Each number is 128 + 32 x the weight over its row's rms, rounded and kept within 0 to 255. Layers, rows and columns count from 0. Numbers have three digits each. The size before them is the row's rms in percent of the matrix's.

# layer 8 MLP up, 384x192, rms 0.209, rows 283-307, columns 0-191
105:137148131115143150103115129097086166112095122102138140098129159135142108053195088156157141114146130176159102119106136150069157130143149211119129090138114107090158045147096132136121185127134101119117161111096177121131137092118102117127134115141155150127131150116090141176190167132143064100135083103107136162117115138111078132177130111210108168187102103155157120119139173082147083139123179184133183129141105159150095067129168148110140153128135092162124123180178104126097138122197051092082122114137146096091153134095219149069138110075212126201153134106150119117147074121141118097
099:101112144110149110123145173162111092125131116137127160166139154113117187147186172052158094111193144172148105170114068100128123089102053106166169083083200101115138078152172083070097088091108138119154116117063144118094199041116171129150161133124128145112163156151113083053104147127107154132111122107151125104142145165125131123130121101093114162158172132144101142163170132176110120126122104164101097106133170182119070139086160130128102108164102118161096168209160140146138117131132132114086077152069089099067119127152114060125127087097113100164067112132138124172124167120170136126
102:150165162197101124096143159111115110111106129108084108133149170083104148109100117105123116099075141164189144123144050154110192127095074165110126121098154139187107137123113144101166119106128134114140082174150114080138163118121165127199105036136196157107088154081097141164107124166119126070158108173125127164107116135131126106147055164126128129131145139133150070096150144138105179128191148086216182088093147116151134143125117099179073141100116195087128113141119144147127155102158118106111157156147077126077100179124098129107117135185155164079094093120096148158181118116108183196
095:128091130110035164206121125170105168137140076133082185165112167163140116092150120095135084147171107109116166155140159170084152169139103161139100164122117109090116203152159124074143114102136115109077084139161176118097173157169127103122105138096072167099117094179143162120166141120134160170060148117165069165115106133152143121123163106127154087118178163130140115114083145140094141159110164173175130085096097084110106125113093053153077114118148132127150092219139096153103126195125077147185160133167109134071150169129148141150107118137145124126133138098163121105173132101139128209
095:132083092076115144117102138091086069097092162109157134161157110123149144109099126126128126182056135150123052109103114106106173097119088071150171168095162120142171088133098121111106156112133089130160079125134107156162114147167088099113022144113153088111088106111092135138161107133148117146114170119103105120138173110106081140112116115067104077068104103057165068163141156095157147114169116180163066176132057135174101113126149143135106132152174114096173133162080130166186115029127154115079116122100116080121143132070123148122157124157201130089119141092150141155124144154127128134
098:150190136126156117124104105063139136118081150064174116093163140131033158158105190157071154110149101113156202104129128123121127105118113154171125150118106113138126141125075094163138122136111122184143165131125094085116094105124116117150181120177124122108090115116156111125163129135150125157140154137100063171123140134139112146162193167109157071103227135117146143134131156041086155141154131213106092144186147109143065024082142145091166109129118128117122103155122112130120137046197131164167149137133094110131108131164124102098147175125123106144131132136202121167101126179141114149
096:096129119145175102137122164108168159104165133129140081119073166107085108167179120132085180161180139173109069144068133106148162111107130100135145047128077149087205135115093126166106154146108159166113155106146144114083118132163138192134103082188144135112108141096105153164123068156128106095131119109166135102109114150098134081058087110166122144123133115127182176110108107128096184114143097150113159086107123120133078103147093178164173095080105070169122150130141134082166087141114085122091132168120152153172133116155074196186129148076105162119122165204186145081106115097160104103
090:110117118179146157104128139146184199136115110125112124155127135126193097152049117135147079096131144157127126159145034116094220158143097139140131148166160167131115129121179123143083165128140155129132125157078126128213144142131128167159079144109131155175098114160178149103123109124150118204102143108196084111138152176170125090146112071110126102139113095149111170164124101116104171119119159099168111092161164127101123083113068152116101183126205168102159115104133101164090133100148171151156113157126128157178085183185095171097123095084204125106145135155109180139102147153123149176
098:099167073135091069134168090094091135107116082147134108055141158151095145092118103088070151117094108159137172110129083143133039112175125115118037130134104099096060114132100155122117201151108162158172139112135203086175100107160146161122121100131131132142127203147148171155160092122143126066116122117163155135069073112098103107165141104140151150151098084191146089138123102149108120206146089100114102152147118128137150105177129159193059104158135209114152140111106116103141112116132096109114109114116114126109175131188134179134118117173081099136151109155134183099151084116118129122
098:124100092121097129146115183085201124088139169178123178100216082099144166117110172092070140140115179157109102055132147157131137168135133146100151171105131096126072098117119157164172131045098115097176040119109143102183118143155114123140099170156139169165128056120145141158143109135100108122178170158154169132119169162109100120083071154161124127148110113160135136143140123115130090149113108088185193093095132103067162115115131191166128066107159130131130114109139135098125167104112136170096076094140118123159135135125060140070170099100121165157094095110119149127140180082109105161
094:174114149160174120107077154119110083117113110126138157133138147139107156131216112158118117120101132110132135153188177148194121073075169111107083059158114164125122090084081061110129152127128116076099112146106142084158117144125171119136131143125195098147108117102095146105094176161093127130094145183153109123116096144159118141131141113094133117063171119081085213163139034152136082157100097141129160159128097098128099161150104111073126154134151154109113099145137100138087166240088153158092109071115168191124139098129136130158126148058130104163116055135134112129119130103171096135
103:128157144102152127128122142122126073100207133107108120101156154106079114155133073140186094178113143171144070150201077162188097119157175105142155159129094210066102143133150095111157120162110175130104112107204146154139112142102125093145157084172150107075177107104108154194095116114161130171092183098120144109164103117112124112132069088140164080101164181126126115115168176140135119114081119105153135109143135110108120142121142118180147081140153131142153067094179125096196135113158134134112123163167100118108142074157081222121171085128153132152165117118173108202123098156128110151
100:106125105098114124170185136072102107103135139123071127173097115119117176132153079072186095096160126115118159117166148122139163157117126173141090131081136134113089148116101092173089107147089158153177111124114172115062125160102102141105130134079156136156120163095109160165173081104122090115127074125177136099128094202143073144126125143158102088119072079122198076133163065177141150075151123101101086136133060100128100128096127100110120146142068141098131083071134084152127145114196141128133085140125143146118068153096086097087088084085148116118147112135084176151137176087070194157
102:152116197110108115095131093154154085113148130133152165151131096130139161145106061129095121139126147142159142148073089194134105114092123118140093169160152133112160105177108133165135112108051152182105112099060118135130122110138162100158109112087098124165134113212158080172147148173111119119096078128121164124135203129131098174089129196128126074084241136128105173099092154138133156136144153099102070098151073145102168123152118152096097146119133085135114131178093139087152162115146130112121106126122078138063191113119120100127185110089171125202128126206133135191079126130127142154
113:103093124156137132114139149091147162126148119118115164128150145163132183128172105158124161150107166124085081170090116073149121125145151186112145149144139129133129093142113153046123139198154117203135122083063131133095101115156120151100121111098124162158162143102070130116115111156169137176119168126160194119151154088168082156153109199119129119151088127170167101157107097115086115142139080104094131144162156162094093090159166109098146128164096157131121103166140066085108137094172093086136125137142168184154174084078084218098167161081081180146140092077099153087114090115107179200
105:152094177079163152100092136096124124178166145139182135082083094148115108163113114110166171151125123148127107114120120122113148158120108114129076155104131128122111213144136118096132129143068108090095087146141119073151122152099131147145099190102075134153092126120139082149156119133157144164128136120165109161098075038116137094226162114134176122145142156106125095070161194090168112173118126136070134149156127171103131038169147167123176214174119129133139126090102138123172128173185118123159127100190110177132079076117142118100112154111140058103154173180115133168088163126136130129
104:146117085140109086126128119102139116168101129091090058121060064088122089093061084123117091163151195122159215176091182158166144142059129069105140106155164181152138109133119133152090114106155089146117145154130103119092096128152177089122154160055142099079085130079111104093105084112103054112163082065071128103131147168176108157129086116152138140147088114087099146130123103121154165097128126172087061178123121096138125078122130123126114107169122122114084112143140120124131137082164157086174137061077124083119140115147111097139168157141141195128101127117179100132112114134159124145
095:147140131133141096139139174119126089174116154131094016161164141151109062138049116116066133117192135117156097108086090157165137101154081164137096135104123158105055136083123113117159081129108167122151126123136136094124130137138133166065138157119078095124146089099070113119181112115052101107143109082091158037148099151155142129225138132101094097157128132115049146131126129145113143172152200141182099131137166142142130168101105118128130083095179095150128127125116147137156154129147112143145151117138130081132106113175179124157081115142120204108096147136141166075122142171121174178
091:139088110053155101120101128102101107152069050177113167101105103108147139163111087113133105128088128105129068186138127114143127170146067184142133093133120106111146099142162100152111102197129108127151173124192144126081148084169101121124213067119091130177104135135116107091120110141183075141156097161104171129088100075126187118160103106097134093146129085145184108106062149089139146195111142112123130174117070141079129091150162096097085091108137132151134119159068119146114159168203106073096132087131102155161146102114121085090140153124153125075160090173175128099143091100137130139
093:078067135065172109115163110107118116150095137168154123137173176130097153128148097131111169168136129101103142138195099147168144099114123140164142127145125158111103072158135104119179119145134087136169117139172200179147143099117126102118128096187105117118174116177116123141142147163194087124108174044159128157098142160105126110176079143137148106138139165130151077145154113064153164108141130148126119075137145153168162171081142110111150106083087124150151132117135124176134103114086171154178163164118199083102068138178077106154153255146118115150074158139151179155123081118120134087
095:109168122161088172172161128136133157162018140088082216160162083182118176097180141038143158051131154139133129099176109115168077114200115122121147126104182137156079160095111164176088139113147163125162049123136102115120137118153120162075104162143111103146098159109155110126102119150096124095107111070160179133152165150068146113083097122128144135113154093051195099104116097088131100087108148144161141113108106110177154124173119179107141113152090157138167106116121166117091130116088119176107102115109134115129126178120112114077175162123123154137126082126136121108159092137132102116
104:119166136157116096116127113102130124133138111077119168200147098113095102138121127131147082106146103168110139139129129125221126126189083117091112105178110045153081134126128087100091102115144139137145145138072124109102153123135107091082099151109128185122107142155152126164200166207142075110166107175063140080123160099140062098106139110131069165168112083129046101136122147166150185085106137100095148103082085119115089187143116147132110123121122070142176108145113109118145143159140111175089135095092119140108139109157189095141197182114114089160086153115120174093128064134082176150
092:141166116102112133078086124144100120146075125113152081062157095099181128112135090117127160076141142050121110144124094122116154127128114127130181132154096135123150120133141132097148089011144136136125135088070148080133147102157126149112118131090120148176093120090113091083117120168078213158147133094134135146203156136121070141132147168130127083132120127096091160122157123112099159098106131110158097106152124159096130147130139122160131110227155072126170114098202156158186180097070109108073128171187113145126117095107137163146144181060195186120103114102132123111103164155134169170
098:125184141112129148134131147085124098134119156059132075114075120119112001074180150109095131130175103086127091134143130178139108123202099121162111143121136117143095125164134151093097127092133129140204117189100136132141109126094118158075125156119126156125079121108141068139097101111157127163175146108134207128087103138176158109129174150160099106168121097088107091191105167179099066113108170124138108101116082162146159103114104077172130097167116143192131137147181102124159117031118125089125175077102138115108136168153126125140111127106146069174157108176111099095111164133116168127
105:134096132177092185121130137182125149102132131163164105163136099073149093118120169165111110147130122134225161177146120101151122121102185184121214143138131125121111141086105085106189154113161139080166150118145156064085165138126143144142099088127129176100112167179135125076123099110127147135126129157118110223125159120099115091160112104094119116098166082141106132219077132183132147118152147135134142161047075108160149158195139143147121105109111114150139174156110129127151167108130058137204123120113206122158142154198135122097124127088142117138086136134160113123169128168063122105
# layer 8 MLP down (transposed), 384x192, rms 0.195, rows 283-306, columns 0-191
104:141088163132124182154142093116126144123131117104088152146159099113096109130100106137128162122079021153115106206159039119153143202156151161162125080100150136104080099123092147109125158114153103182150111091106105194110128077153143068114154110188133098103105183136134088103099088094113151102127166099132103119139057080128120167108136069143175122104119173136102152158156105163120150132140091145165102144119117101166135147101105103196168118146083116133128130131094122157101102075092135109118119145081109133082217161084200170162134144173092134146126074129159164154156132163111073128
109:135142124105079128221121118147130155118106159081173108121140126095176118162163154182165122154214130133129158176115126064109135145080198177107146116148104093040125135126061135154137133121154106096143124152135132174072102087103161153107124095153110080109140145120088131133172144143105100138092140098119142123092094125181110106130097081093129093132169101128123087173112169097147124089115195106146063127090181135132092157110163121168081146136118140133136139189136067093139120108073114074077164117160182115144133164127087189136092130100148143091085138059122079131086077114160080115
109:159097110114084066178204105113103129135109070118129180125164081178153106144119087079152090122123174092118155155087131142133146120168143133100077162130151066200110064102108136118099181135146063129171138090087151139144155137207108125123115099115155147111111076094098087086129102084165102098178089188201147090074115160121135124130109160148125117095146139127129110139115141208073160115141117162144144152180121081109120105112086108139166127097121132081144112075122138134156171129092145074188094169160140099119167106149152149105118075185115162089127135092190146116108135146139082163
104:060197129097119134131071208113130144140128124174074099161134122174183147133088123125106099129122091120056152084122087084105125131096113135126125103112187141107153068168157172124108173096056090088137107101161138145103122086120136104106055097085072154164146149118094095151086091111103123137143112133196105095140112169091167055086114087120127159145131072172143124114112127110111124162160123102169109149162140148134091117137128179096198107138109135122174131105105102100020136134121076163134121116111193166119142117190148097096066128106118116169144105130110147131105148163138072115
105:108156086114096120085124130089141175105129126135129176121085119138119124128114100161127112150096134189144157125117115185161119085067195171180096108176070063111105173136113138121132115154098090080164122077091130058127133047110134171125116200120123108173183106183156138106129122131123156152152073139147200104165179159142111144109149143122134168134130140133133169118152159125113161079157141103101139102193139112137138071150036120199098126087164194141115135154192108134111028159110182129113116148120127135090138115190118139133146142142075152127112105167151137145148111107137178115
103:107128149082112208109163142157112126121153159171158084170146168127162116138148131123176156142056102071076134151164113139196072146169093136130115145157108146114090175081177112092109122121121188193103134101108108146140095123166111094098191116104160127113138158131084129106049123144063154126165155185145149115178191077100197159103144177093146100164067133139078128118135115153089095121159123160150122127135168140132106106115137067092142110173136085166155142131118138070127152118129170114105033134074102178168128182107147158132129161118158116135115133076124171139167114166135122148
109:165183151156125114135152152132142151131126145162142176111145117152088112140136146118078164140148124126117127127086126147127192113147101121073175074138114162091116154101124125145142117055157134125059137122147136113110157096118084127143136127129156143126092138049011119156117117138120122117187118120153111132153082113112167169109081134211168117141120098144092159133109111127084110185148073087171167124090173098134089158156124079090078106164176115141129080149096194061154115060116120107122098127140140182072115071105081163193143172176096206110168124134139143070146120104113137105
101:170118115145155102102146163177153134109177132136135099106135175134134151175122144103134088144135100130107082165150130117124150127098075137128137166189152103093113107142132113133145169160063127068070145237067176098121117144072153143105127195105110129106107158115119187109113126120136132143127101102181070150104119139122085135173110115113174095177054149133215080072076122101146134111193128160141063116155109115112155102110114136150137091119113120106157067130130111156193116139168112112088074098103118117146166083169102137077069086132150188127153113089079117072140085146100111127
101:128105112124161160133180120160136142096089168056114117176091145082111061111107135160137100163165127118144149122144149080151150154031181127168161147133136168160163171163141126067100108190077116158104156127170139195142166099125160103096160106106133117132116140083140103138120126120105069175109145151142104169234140169090111104112141129160102164127145121137112173061118100158147152118172149149147091168136099136149148139093107127080211153137130100160101145073141153129151099094107108145131110100088167115179054142105077123189124116148170109093107142152097144100120059143168073120
100:104157130100124153134131211096220172134130139187120128162114146119147171048154121174141134109115124083122107136126150115103098130124076111167168110127116123132134179147098122155114092151096098105040148073108126046151119127092164197135121143114170119146101153100140165085084108108152181158162197147139083120130198172166209147097148136038117123145117111125140101116081168135113147108168136152177199125196099125157143067114144103141142145126127122109204093134100119150097118096080163136113128120137141101144151139123178123173072131128144144119111160106113122155139166091166164151
067:108115105110116155147115023127149090159145090170130130154119066075137153149110067157154131109080200129105140092138119137136085124152151111191125152140087122206191104152139183130151104121131106139171198160162130099113110111174154194145118126111102123136183165136107122190110103144110109162101176148080100088156141087116121096167154141113145094123133120132128061082135181147143110128177197145148108076141145128158145136151122142160091099119176120205123141135059120081165152115120095064129193125132112136135057141104113092149124163156109059132124115177164130131088146139077153109
100:114169083148120104098107183114074168129072147119102155128167114135120144140124130185121162176048136101131062169163102133180114115121115113108141176126107146122132108153210111172092110055145102103146101131126132110175145130144137142117143124191180118112168125169130181149147157106117117143123171126116098154110140116163145164153135129143093108122113097126115031091183138114091166184126127118060127099126152130077102135146082103133120134150146126147121160157078154148170173096125110078180135191116117102164144096042177173144137224106097151160117142145124184152203107105142174093
101:116097150128117135128062077120098152082144128114107150106083138110126103106158067194060125158141142154131127166103119160129104121146159096149137075115178150146124129098070142167160160103088213111075139087155150129135107146151128088178092168126049090091121111126164170112156146148164098147095143140178110075105059143133097114121124129151139135141156113074170149076105130143131127099165103162101070113177073141134076105133154159125182101090112155155123125086115126055158126114112069114067069113095132075204138179119103132135100137115072075119098116151108188078143151144109091158
101:108113148169168115088129118117075075130115111078116125165121151185087141136092120106140134150177133157083146149147101174139112160091145092094154155098080126153176122068125083114167159125139175080141109095105175180098168127112075153102128179124105171113095143137154096141143110108179115159146101141100124138118192140121148152181107160148132084126108120081143134171194084122151048082181160129176204175158131153180051162121120054114120114136129134061089177099118156159150116129152122184140116173143115096078079105133164105093113115103123202114096131137133161123148147196166133153
105:129075205088144161124194052122101124120105143141150089160101092163176128101145130126067112174194148185150152169114162093172166125168084162176181133115133112149143123156118148109113119128085136182108122095127138149162158191145132133160081143154127144125116164146186151118131174086077163123169193087107101094102190225093155157148154116135169085192150147157148142150168123186108181134144142122118127151151155111169126121098121129106121147164108132120131165052142173149115133166137135147099140112043172148143091184109125171166099108162158134121183109106145134097133097117130132166
105:122121162129125153173113166140143119138144122079164164193127105115164079155122108107147127201148192091103187196160124126146071122161121137112147159189113173086156178095141094137147105146080153074147107120096128134128143153079183147104110146129131137143095123174134096128128109191137161039111158100106092085127127169134179143125172110133111100174165150194129165099148146132118113088126096127077105131094156180097128116168158129175129081141166119121130147148132129159117217151128183152132087088178157146115131156153146152174095049107148109134139201166201125171131099143188122148
098:165095127156169143115100064164135143118111127177113120156178164119153159143145168138116128133112123066090141148101114057162116131113135121194116128107094092125089150192109076094166145141116164083170074059130155133120124156176091092133157046149107117104083107110100132154093134124108140146171128113155139174129078108033100128113109088143102118147123043128120135157176121147083156150183087109117112172135115215151084206121171150146157149099109193077095125146114165092133165112122064142146144127154135109137144170107102150145167091141159113148118111116058113190105123095132086129
096:129202132144107129136143148157135159136125104140134120095148172155081145144178195095199140095117103122109161120139155170137089143102170116113120134169122128131131102165160126188110161125121111047124153118140097097206063106117142147135113160126106154153056134097108074093124171157139101157103143135121151125150107149163187184120141080168137156077131109082179113174082145065154138229119105123143165074171098179084127119103079127136143133122100101038171155133118128150183159095108069105124117156174109115129147127159127115160194089203123117128159121135104116082094099118127093144
099:129137122135077089145029117132141088137070162155149198178100077128146149157154140067156138086132133127175128179115061086127093158104106144153120134098187157135113102216070101148141177124124090144135117144169138186132136169112124108181116122101130117112103136155161148098116158128143131089088105099130108125168077053169152128134096091147118124139073192108153110152126113215077182111102065120119081144160093180142104126161144109127173111129091164099114136108130126091110127135076095141155141054128105146177120093166137102170139197186109122087150106091095116137142109118156135131
112:115134083122112154114146178057158138113124149134139152105144103139102138100127121124103162154102138145156184098106131164121140106118192146125129178105127176135172152148114090146129137127101139133138099090147180142102086097141107147145128194170121132162141161176157212107074147145142177088087130075118108127138077093121132148155135162138081124097212207133188187088255125142114118107158171140127070134139098112136109173112140130084126113099167088126139155145200146108101117084142147135205084162127058129128128115115103183193137111119128171140163141072137110165138114137104159113
101:124182159171114101129104127216130087135114112104137105126120149102146107084151142143158118123093094119157154084109186118148126186116118166186131115115133069205143111099109093105189124149157114105137164106066097118127104088128095109114131058103123147104147123087159133123154115153186093111142095123114071137110068134075155131096166115168124178070165145168140115108124045170095157139149136113133193171129123164164125161122141068116118051114131162128082142101128129066157082186119093114189118131151193114132114107129100105200102110137084155137094156184158156116066132076107147111
095:133127076126132099124135174129082105105075144103134117113156148111130130139117110152087159148127186113131117103094114164112071167085137085090148164124109142145107126189178148171148151159127138121100095137169130102190138123113147148123171066180167098074181168134109132056112132089184154096105151088126100098131231121159097169160092161110178103106046154147155152128103099120132076204148170118184081139141150152150098075184093099080087167118101083101128128083119128135153164123074110136115185146084119118166128127099091165125112173123078119076107075175167106142124146109117115139
093:135129158085145135103145139147144117140124182172133129174161087107109132123135177129162170089100162138120143105075113144110089046113144126130065061078107063101130055116075145159134109159086118158202145130121156178072114166203116160143152131069152121108144163151095129140113194129112132149155095132131115131106125116160119073124073124114153137109098158129105078096145163160183148179160165091134154121099154141129061142144138084155122046056150130184114189116106147190084117121121090121140169102086163139127077142123113155159141119130073091147175160123189156121151123110153139084
108:164072126056143172159126158126125133142195108134177191120124095085163089089160103043119129128129143113130165113135145087060144113163092109114114120176154112095071103123089088117128116057130087146097159172102112113102114181129069126069116165070167162142125148137147113077091070139109114158097141096116123122123055091091147119067183127091149125159115102161109105163117128143114069124094181134097099151103162145097153099136134113079148185125112092151115134121137134098176149108159136126109163052091152121115194121190069169153094116149172113148129113120092109098117123115055129096
# layer 8 MLP gate, 384x192, rms 0.221, rows 284-307, columns 0-191
108:128150099094174151146119129124074120140106110114106134162160205161137079161148108152065182120132128187188115129113154132155190134086080191175175129099108098128167161166148178074109140142057121035145109090112124104146098192115134100110115138113122142159085109109125106131112185179151158090173120168149140154153125129088171159180125148094111107163102140172103147152206103163094121121158116133127146090132179139153078061144123088126159107105140120127119113123192139107135091112093144158147142182094124157097134083210136151176134077164111111121137202135127127108138166176093118146
107:160145049142043122133143069056129111111055113112111071111149194173143120142120074109141144145081146156096102144084188094132213095137063106125061062112121162159100093136143175134160123144078076133122167174131104139116174124110052122128091106119123113095093121161099113170113110140167154149156165118130119140086165090161115141115115143115137139113108157086131136111090163142117145145155087129154176093133092200108100098081128112155163136164122098140144162096102162160111126147046114096132081119080166137128111155130165158087132183125131113124107111104187147099167156097125159171
096:105176119111049139088134145104092096123099163109075082169083112140123085161131121162114133127159147154093089173166155122107087124108146101078087135059120157147145116136144152119126108101067139130101159144132108083132199142154145108047139110106143158079111135174094108180045150138200165107136146148153154133105153132066103107113102158115106090124153154146079088068126146081139060193130109089161151130143083149104143084113116122113131107119165148191169110124113056155101122099116090122124152120055154173120115144128143112188161157112083161157102057139142168082136127062106127136
090:102066117045120131089173110102113172123163140125128118103167131154138071126125182168088170102088153110148102147128127099078199136073118147147108132159116125107155138169199097093145087126115084169053076172028161175123088121117084110136145147172127115091150188134130127174155116124134160135141131133142176102142058124146122134125128144102140164149067173147092086108146158104128095095164126160097160167096104068136140132091080063134125152160134129155140094162142125148189131115057140085077140129115170164134143152121140170095214144115170128092119119129114153096085124117125123176
098:140184129130103122130177142122128124121199211171182129110148122128087106070142137103128196121112138148096110083158124148115134161138108160128154166125111114079073133084100120081069147124179150189148111097117068169169060126135167156149108132111148120114169206174071105094146074138127177138090097140093121133171151084140117101124127135079169081154115122132087062141113116175176102126134147112150134183104150102159178122109169129117068089142113111136160151145116142104088149109107115157088086164076168147137203145121084115122097205150099168145076067104104141111135162154125092136
110:124102072078132084066147134102182111124167142180103148144169139134124123156144151117149158131153123153180109108104163064142075116113139135108132140162081096075113122114124161108115126110112185134123135132093083060130187161161185151103065048135173077170110140176093136169106120155158131105156150151139106135173129167152139092062161161157102163112164077107115108138094106141151169145121128060182136111115121094141100197149089079141113134052135105146120187125128120142110111149150138185078112067133190109185072132129100141099118102106129180131052136159094108111146102099166099157
085:133134092192189087115132165117107081100118107082166108114114156146108120113175151093098161154130100139094103158133149095130156149104124204095135142101169132159130193091092109142136091161135087132151138150152156102101084162144144126123149158113110125149133122043121118089099184112127104029123181165101155157110134139089134063102174161091151094138108104137140114151074126122168120150102111147138195119090125187139057124110140026058185135158144144128073164094181098127188118117094126145174118138135163119077093107130102124142148130141076197166114185144120128139108167107110100162
096:089078132124148109133104100128089189183065091141134146148180112127135098061142131094125214166190132098137178046113103130144126115182072157157091113121153139102112158155109103164164132179117127100138148091098105100138111109149128133111113053120102147138155156172105094140163158168100176109120140094081144101135125112133112129128173164115090170121060108097140134162097114187153110102141135129084167109117171139109083158164094130114076047156103070125117086225133100086098116175124066138147142089124051103141087132171114175117114148131124118124108138165118126113152066140123165115
093:142078126113113059066190140147081076161129122095071130078121208138107136107135115094101100185168092130104115141130092120152156103108145127143109134120102154102154121146096095146119147173085124116115128129175175171174107121149148085112144117149121147173086139168103150161136150189108104071176115148168180144131059134112117115154103114119197114112143145197115086131066131175125118149069109121094076152049149128195111071104062146070179103117129104127065104172115101107132130148138170119087115145143111176091153142155104139126154077154115127143177172164126070154109178148130146101
087:087101164149205151098109180117134112127100134125111155135156157169145170084224161112124187173083094120126144157179183142172130121151121115065124074129155139114100075140088099093123173111126079115122134123138157152158143129103139116102152185096120067106084131122126163088109123157079160152131132138193152177114097174167135110131144115099121123097171120111106194154154077131128090168119098154093127149100145081118109113150088148133144134115074140083078100101166117128101168221098164225091142056078160155159181104130064148156147126093134120152106117125114119148116114130163096147
105:134155079107100086125118137174092144110150157199129168139144082142123100090112153123168081138133072134107140194150115141088146186133150105092098162160148133122096117143159083095089088066153157093177169095158082084170143124100144133162115132091094144136114111093081123169133113143106172111096141146153153180096129167204140081203133154099089088059087091139108130094083118131138088161107151140081107153149134072082162100139163108183106123154137094108135113144117072088162076083131081052080130154074124090116132122140194116133183123141077090100145084157089133125144136161154114114
092:192112078131170106157136103128104100150116097099168122158179154083158108195163103072117131090142180096123083157135124112130112125132117134139122173132110097150160128112081194192076156195135076192143111166133141056127132111107129150110174118137148131079097108156090136133125089097161228099190113156137142103112162133130123159181128186172108114129126160136111103180158137089146134154134166135128104122117156136152199158143079123120136141194238115124133116127167127108151071125205101114153152168122146134136112119052132137143078131122133121155129071139151138186107125081155142133
103:148069139106148125092111133143149123160119190123136110104111143111109164156155162148137082113133090151077166175081087140129102143092094068100206131138104109155138115109121148118152142116128159080188095145100133188211152129087147161111098165149144079133205143153175162096127106106108122122095116152131171142101192136130162133095140118169151167145116116122194146174141158138137107093149098133161098085135092101163071093137197095167186113143085124127127146124176194113114129121126131096147120175136136123068111093130132153099112107129066134150128108098190155124040181163215126194
114:118143118134152094076089164096165143141105112154101144077167184094105196148112128067132125101178161110180113050129077164115163126113134064106094122109082121198157161150110122116185094112206156100138091165143095122131073165141102124113161151125173087094146115066109107141085188144132114067154092153138116218110136150129152142162147145167128115146094083074126073107159169118144122158128111143137107090100130137166122138156108173153106132095123138134125128171152100087181164103076046151118133161170072106160151083161123149162151096151145141134086179142131127186142152109121170106
112:068087167083123137194151152143101095139150138044127157120191143160124145146119182118099123136151174091155146138139109164121121147158122139121161135145164106157189109109117140161132052082111088162181135124119090153130127162160128098110140105141192139114115124120085096111083123231087110118137135120127144197148121114063111143085158144146171124092090131119122140134113161141127106103158128131115196136094163192120147157180151155141131097091096137105142120146087130169143101187113185142178090146126123153129160175092178091073142007084131159112108085142151093168112109116079102168
103:144116059121129146111160129118106120057124135190137084115147163111147153105136099107157093147141150138079140101080125115106104131119110132114189179144128096091177109153119192127124155213165103186150123078100145150110125157103097139163131148133142219150114143112120173100078146095112128081146110171064131112137069157095139156161113120088133122115198154152103163146094170181119098131130093135084092200189107134179096118182186169099125152167127170107173163170159124072103134095099109132161117079131154067113157125118132160184142128150125151201104156131117181144142085117134188139
094:095135062076085161134138120081115173158198104146135153040183127089048120157184129152099126138182114147170133137097181168115093153150178073110153132119174144129159120103186153142123117109116128135156088129120108127144085104106119146112092116146088172146126153159087113179072133144146152102110174092168148103107122074097162122144130095081168135119102130114119122150123033096117069097077168174109106160071150132153137144151127191133168050108088113169102132103109129128124139118086112166071085143129157121145111136103107152135121202153088103136167159105153170157138187132116172152
096:103135086063107120134115109133087080139051140152123124149114154128106096124180124084153130116124088143142117160142092145113063122074108161175159157080184140111151113148097173162109144164132169158058191114130176119135172141065140093142122080078104120085143096166147125103114122111087102097134125175113111075112193098176093135095139133167143136105114155103093139082141116190078085099108110118098115122080103130109156128118101108135098132129130149066027081091106155108163147203162110092127150137097115168077139081155135108150132177173100097147126172179135089117177107156083070104
092:158108103176130166142162181142175210098061134166126165137143163173151152065072165146111139135106124136094121138126155067163088065162149152106126164117163132164195088092103085135098151103162158162167142107110124107142131107103126091129122214124086136111098140082116163122190174112165167095127142144096126078148140101137132081180139080117106098132096140158167173175098152134172119143121143188091063121097111117157185083132121126151129159179131090128118157105145134093185195081162174126120120062117063160106146139127115150073131111109108175137177143142121105149115149142129067138
103:098180089081119137139154134186142105127098163142131199131170133139145142172156129070119147077179166141200078160186163084109166083140099089167151119161144156141108123120166119147138125133118179165067063169147179149142105158098107138063093181114138185153164119078141104121200106119088169131063123095151147139151140144150099137124143074107101105156123139099141130099121043125140081141118158123132096080159125155156156141125160129115125111137048182114119128124125077175165178123132142137064071112122095078084133096112118121117128129156134115154109067101093197093164159130161125135
104:090137109113079104119160094130115141180115135142119126140121180103093134124150175133147165096088114125209098129073152153091141128138173091131095102129089119107102100072122157172096113126062123087064143122099127133126105118136116150129115142085137163079103145173084162131082147158102076084204110148138133085162024201158169160141120158110180102106062113142194190118108128136101119040134103099143139112155171169122141170082138117176110105126128101145110119077141107109126116131159178079130169101134114141089118115160178106153101153103095138087173107120104077111101105120113040116
092:171171136070132112141125155187171109092177136189203171117095109173209076157128134144164154129144183112128113193111096125083128036126198143151150121080199074086153137065155185106087120131123121122133098061112167126104104156148146142096183154084145108072129108141134137148118144110124147129153145122097129110125116110126143130075104142115151167136107173155071039142129092174126125102143128103191099081100123176165153083165114125149125112119111179106137149166115156151070185121125138144103147131159131107125121100148087150136138074124127106102184158133138144106186126135161118087
111:179123156115169140129175150034118045122144121130096109120117102119082063134112140145117087145068158123164127137085120117080117115126089141105216073154149160099139176165115052156157153160144114089100139161133130084112123106106067183124083125102120125090139148158109160117106087130147142156162151093152192175159119173156111140151121083111091153134111142108118096098103142121165155180166078098137129175143044186086145117133112114127155061128125160143110088178125158168150179125212099146081099117139135102130123090106128163174138127082137133109140108164156091104158082120186095128
103:131188105086094134088184104145118109113091117132134107132091044182174173085125112156161167155103144150162121101129099062138116144143130145130174123142137121141112119192133074126170099071164168200118156131115149066145087117116120047124116175141186080158158113138179104134161158145138157122122079118088173166133112141074168063141147142120130157076111151080118100182165156051143121114155140110149135149112054178144065147169122139074120111103134108167132115129128146147118147122112137202095146138054130120119096184170137150122132176127108143107137152112108139165135073144177155177